Each number is 128 + 32 x the weight over its row's rms, rounded and kept within 0 to 255. Layers, rows and columns count from 0. Numbers have three digits each. The size before them is the row's rms in percent of the matrix's.

# layer 6 MLP up, 3072x768, rms 0.0677, rows 3057-3071, columns 640-767
099:113163139095133179141118119115128092142113129087122167120074089133153190150118168089179102182100119101120167121110144069087082137096131102131094145118053168173106051123114081105108202167153148131140163148149118167104139126063175101137112175065136128097140131128111077098119107104104109094126135125110162114080148108131128106192116072131088071131127131138139128133140159219114125094081
103:132164147097135148110125162120113096153134116112120103080128177096118119128121134141136138151160107143108111156181126082139146148187129144159107123108107120133104072081147169148100111129137111128182175109124133135152103133086072136104153147080150199135134156097163055133141084150157115137131123102153180126154114162177109104129127125160132066126122177091107120113106071168207144139136
097:127114153133171106143131142136117175140158075139046117114124089144143136090126070162083126137160088072126125109150138139099138090144112157125140112166155080107108125104105204182199096154076099116089132106129142163097140158090172142124134105095143151139152115119087113158123125099111160164127154108136117113115096113152129134151087126146114114142186153104169094127172097128143103148078
100:163124148120185097113127163108100116111102136114145130124128181186102109113111148161056168148106119092114135107088072137140117157066131107114148136130143144108182077132146190122140129091107123127120174116081165100129169098156161158100173150171121100104164118191153135162133109121116145158122138110159235094139110139101084123128137121123116093156196125173040147215120116087122107116133
098:115156161123166099169079100096095140073130156143122145095133080144091142109047104085162182144050139148094073132131124106160109108116175159133092151173108123094134115186137201137164152070070128169149119151080144121123169138149133109092193138077116128143125112136167076082119108083094100141103108110136091095155171152093134104126172139137159108090130090084095151126133174177095140148129
100:095183159141137125127156121111149111137116129115077136134133155143090114136139148133168191117074148186072119082137092088110124161152119124105142129166102150119106075148084153058175135101139136135096161142066137103108122192153137126115063160131115170108140160102091100135133138173135093149075175109133201065115120065164124134128100096077109113078099081074085137198131114094160127110117
107:124122146088130102148157147184223072067101146080183115106169151081148095072067122117114164139110198111100103103168161119166168073144159141124141107136126089099119098093133133098155139108153116085177121129158092101194145116139076081124121200155121113141146085141204135135118109115160108122148089054175120149118130151112191141121094112151137203123145161087224055128095125103200182111158
099:175141146109131090103114105124140110128108140108148123114169053136133133130155121195113145106145127036163129149115210144115125124152123096103117167093124094096073130182112116161204145155101133090170125083153110155104128139120113133151136057156120139143133170188092111136118121090167202090137170152100120071221144046195125074136207100076118083171147106149129159150164123121135147132097
102:103107183114115129078146139123146103196134084103094099035127146136139102124106037132140187126102111176143190113116083109172096088166092150129084205116131078080142081123127135087120125096167095103138090110135046093107132133087178084144086138125141169093143127081108061084154125170120145100147058147120154103111124154105164128117074143131095144099105094111120128133121057070171168093104
100:160069149203130148091121155119102128129106129117138100109153141107123115086088112124135139138126179148133176072122135147112180125141155127092126157100142132133065096179140082107095161121161138220143108114165163155138179138103156137142104154107161108114113137064115091140145143165137060115203160070085075110080154107122172139137144150177093124163097143074124124094109091174138144149127
100:126178128160074134124119153137117107144091071129135126101155066060142153188108105133096178201106099164156150133144190166106103195095132142200155067114117119109088131187169113107197102091132091112076068146179109151162199053155059075133145138131130107152109189079121128216146120096167158117127141160104152158129143116154112055146122088169149184098145126201178138145147166173127145199105
102:162111115093148119124153114135123089146177165177093053102138059166124161094101114136076167120121104084135124093144098066096130078158094075092136142163157126152122134190102120175142095125146151079175133116135130151131117117173141133167122110106137173085120123104183117169174156109115109101123170080199178121140071122131099151144067196099157116142137133100150074132142111127115073066137
103:096144107145136099059129142122102158088080104108147166093114106126113111141149142146133111096141176088085132085138127202168104125135164096145134123162117091183107121142091126125094083106102146117176146142082094131162169151125131120082119088117049135193130099116178110141143126105126055144129109119113153152085165130133182141105138132158087065073123112158107093121147073121139179137142
095:130169163105111121123113136162185076136138125174101144127172155119113050118149134092144124116111096126134103119096099125052135143117131110084156135083086142120139164157116117095093117132135149120144091137101136149086072218142115106124172115174137089092143129210151121131127131089148122108146163096139121080104111084215102130174080138218128122119126121136088133107136097096131135102125
100:144160120136095180145138080188119110126204095135092147113134127097090208165133131149114090114122139138168123166134115202148121110079126127132204129135135135095134098095147161164102169179076144151158133159151113128076175138119124153055198125133139132146126079099129095124099165168103096086083128127088104156115110139101152112137131158180112105122097070167129127120134107144079115164079
# layer 6 MLP down (transposed), 3072x768, rms 0.0641, rows 3057-3071, columns 640-767
097:164117146078152120149133100141095192126115165097111111109109068143116145126108129104115170178112098157171180115119158137176109142114152121102055123152069131166142114116117075128140157112131081119150128109100127187088140159104129079180102110128082105143128111076145130112129144163142138131113119131125192123090126105115170086114148130126123133148074153071138131094049153147153120118143
104:128112164105119166110167105115141118140096117089153107154188149111152107177105134071117144075134116126100130159205152141084127127187150165201108098132138165127160170073125113171140140113102065123188110080116160127136119130125128087153120148073109169132099106146162142127113125160153123147149139160124154136098114051112112087160122110141085157146112172119135113088162112121124088150126
100:079123114123142135126168060064132140154101144136103053169117115102116140083146109156174112059129146129121109138087121131096111126142144062184175102135098142093092100119107106110093141095133123085160085122135145127104091182106171096133100131187119152159169146105117134119156103134083077167175112165089128119110110111122181137165154144165145140147138127104100152089148144145154124125099
098:132150154122092123072055183107150142190099089127122134144146174167141117101127172138168126135136138088123145087120133116120118156111149165154108109077186140141158101186149169178157139111117156112125173173167054142092117083114141140128109131101148227137118097137112158152116182128138131183102157141164078126152201125079130167126148182140135155168115114152109123151075162078132128176163
097:126150173127117139123157206129112189173096137101164110071167130191152171072161092100150171149062111081073097103103164133092110110082138224174164106151116110141125146130109143152149128130107156156144158142095158128094110135144181070076130110138086144064138145167065098095092123070093158140142114155109133090097099152112171101100140120104145197126165166089099148193088165172149114124172
102:169099158140174157124115058116161081129147179110094108120098133125079107118114139158112120083113106182099088068138180158165161083123148135119139067180116144107137110170166111133149148092171094112146110153104145123144144151116151124135156113134102160125182116145193174134120077100138125110093137127117195128111085091176119170141154123031117049110151052079085097112185139140130129160143
098:108163115127119023139112143125121141110133131149221147080166140180063128107197130157152121096091145146053106109107151108160117180144095120136102126159114153139085125138134068174169134134122144086127144095094137130121126102102150054091151127139103101099129124088119161134136145088114090144148108097171074090113154149065133103072185155108153168075123095106123126139136087113146088134112
103:118160152131172082092120083144156165119144109080170126167079106169113176139214115133079143147185168118188132137155156141127148097119086121098125121077162079126124091144131113097102085144126141144072136180116126129159168186117165154136126150122088083123137061154153110132115134150116153110155143176117135125152167099164055117108163130153090118196197167139127104203114117073066116143124
103:112091108100083174126096103144164085059154150152087097112154089101170081119137104162070181102174132175211125085120122135107170088175159110180082131060127122117107124147131100195127088125117163176118105093178141102156115106087125129110108072114110083099177107161093109118096117138163157108154119081108078115125092122163100076096128098141104161135151084095119174120118157076166151146165
098:074111096122156176131093115078095136132155117152095161155148126084074105133062135190144156132138074128216091152119106170059134150160110085166103109125166142116139118110165142132116109132197090168118111099134120133168147038162110122147118105136093141123177162123106132129121105175106122119102104120116112167150109090107124131153156123149133120062155153122162121126088108168172116076103
097:198082164113130160106093164148124120101130082124112112179103142157144138144125127175150160092100125110102156158110160102127163175140123129124068169121176172141107152095158135152170141143135110097164122101149148104119068155150080049159170112081144108115145063120180198106108155105182146036168156118060157095114134147164091079121128109155094120115187125096165154129117131118114161122137
099:148054153124093170145167103121140125095175144121084116130168167114125151145136077140089079144136156139154140143128118098089150121089140116118100155137084148095152157187089109134119184106146148092106055127113140091127126130135123118114117138144137095104209114178142188189171106144139142160191066132149113152112120146146167078130089154092178121145110120123226154113160119079155154148143
102:154107127123086186134150121143179139121103117118083173087147139158139139120153151140122119071166164104095130127151087153130134107092139136145150165138113142106080129120137143097170143161161162127137096154158101165110125160068143062118101171153110121142102128153191104152097149141108107108108148111106123110130167182107158137193161173129074085125104098140134139118221077142087175112125
098:099130160162108135100139072152125121093171161107149141191120099138140106111185185099127110077075104091108148152100100119105107151120144083141119178116154137166149157164169103185131177070152132119102138172177138193144071187132134210134210090126109130154122155150146129114109179067164139087130117162061108138220102149117114127138138133149125125130184100112164195122116203126085168098147
101:179134137134104147098094093148102160180183106128112134121101144158132185146150115048113128171190185059199067119106196131070175149127110185160153157147046138090148172123136124101124125095129167150088136170098151095175143151152073142144118152094168186124132144139108124104150161082151136170097115100157117115070143157176075095163129162105189128156150111151075058162136156164081096136088
# layer 6 MLP gate, 3072x768, rms 0.0662, rows 3058-3071, columns 640-767
101:150127113120159119098171155080144144089156085196171080098195111151103102133130118082150112181121083142109133109100127108082170086150172134143073121204124125100078111196054114168169136141105080135086114123130159218141118119080081139119180111138185147141118082117072095146156114155075141146200141135101109109152100112183142149136164140099139133119131164085133121145109091128195120112135
098:133075151114118087148136118161162035105188145115150118116120130104078159187117148155081112124171120155087056130077174123107161181118103104148104138132126138089091121134112141132098105105127093085083102133073191170118130105115119140138125112163131084096138199142098122098150200129080126133116094108117101159168133169118083069151125148134096187095159047168124126166101131107130116141106
100:127108146123158081156147140173119111108132161127092098143148079124130136153124148172132121151128114047122125162096158114141089062098114110101100143164137119151151132139141175122118138103173152142139170150094114155149183101082155160133131116125068162140169084165173175137124153104120102102160139116105160149104143127115070137156131112153145115057164035039123110098091151129093132151148
093:090153075121145114048156204156147066154112071104147118128118113127152139154146154174130075123169103092134106132135119151131116128091112122149214110108109169078160102155092086139103081128124041108131194107107102127150083102151144070150087106165118079093158153151125150120129166127145175130194126124070168126130110101135135135125129086100083133048103117121129115163133132137148139100158
100:107172087185135072127099177185147124084100099110124090104079183184094086102179066164198133129204105096153078125150126096171198122134148144138155137166164128142071120104054174152102104126157062141165158103123136173125154084094108086110080105127159157142074128113214113122115128144169151161146145131061162131113095065132133128160114117132115116137114132154126132128114103100107186076125
108:169151131164137133138166180159066138084124111115136143111105075084102127140183078182170143198119137104126099100179118149162092171124090170130133122154161170099125196096188126120103121071107125112105098120107154125150131124146127182138160098135149084126126093119092125096126186090125123166099086179092064094117121069109133155162105088125163189070084128113080159083093117161092084140067
103:122119168115151143069110140092179149136152160109092115138125100118149125090202145162102154153166163138124088117127025172113109113100204060137105086117099127125122100096102118131146134151059111099142123139086150118131088138161128148109179140107131097146146142152125155081183137074216125158108066088211116061145116125136207134112094099131155145173122097117109121156152112146106106126142
107:096100068201102132115131096138151131155113153168135155119087181147149130116156128093084121122062155122127120139157109151125171195102177204121155145148120126149120129123116166115123084131125146141082135131118106134085179119150088118129082119143175115170083108122132085100100131134113140174114070085117114126118157157148104136117148104137159125110032131138131146126140104148090097115090
100:146124190129099182165105120101119089160110124127127113087104154103036176109164159103040134149123114098183092178103087125151135148119163110142139095105120140147175120092166112147135137102123150140111149137176131156104144076159114165156145113079143146169171085073215161132122132106154091059184121088101156067157175122096152151176179127160070174137107111163159114093145184139081159119103
096:161154135090146163109111141121105163089112109151159232055134146169136112171131105127106184155190118090127120133163143173075155125175161142090140178092139189202089119213184181212169128139058110127119135070134145142137065159118128111088043133144119147090102102138122106151134158132151143140152131140159145157123187184117140155089124155128115129130118075113143127136142128085153185134148
096:114146122132159145125147147143092133116183174130088147116155150158157154117085128143063070136114108097181128135142176158145078114108088064153088110164123125132136126176130153129160147058119074104214050114133181140071074086117078116184149098136151094179169141093129162115160156133105111171097192124152170104195102113157099114133102135090083200092070173120157172135141098130145118026087
100:147126094139115086171126099121049041163108048199148141137095121143163142160146156139159140134190146197139144121134138074129142146153150162095148141184178133142194178146060141125107146173160109134116142144101103173066123124103169127102159137182079146129177126128109137124171140168162143116127155104101136124139170176138103125092103090173163124142130189163173130198083147128139133160165
095:099138131154144125130116112130089141137159125110106129156123077119123155146148154132118102171117082112092138165113117135186111138166194147156156133161112143075068103067101157122178112127125100163132161152121128099146093168115121146103106110084199116170122132101107147128150076050201098140164127196115130166126074146134114126144116152172146053152135130114149121140144079166223137087104
099:140132133169127154148142115107066146098121185128141084118141049099135096142124166110147112150131105154142158106117141113146131077135111121111184113093187135157114127056164143160102139103135149098103143085164102134100118107064184148146093135139116072082120145095132143149204101131053149128110131198075139101088144137139162120079109104161094131117107130056159155155126151156081148129123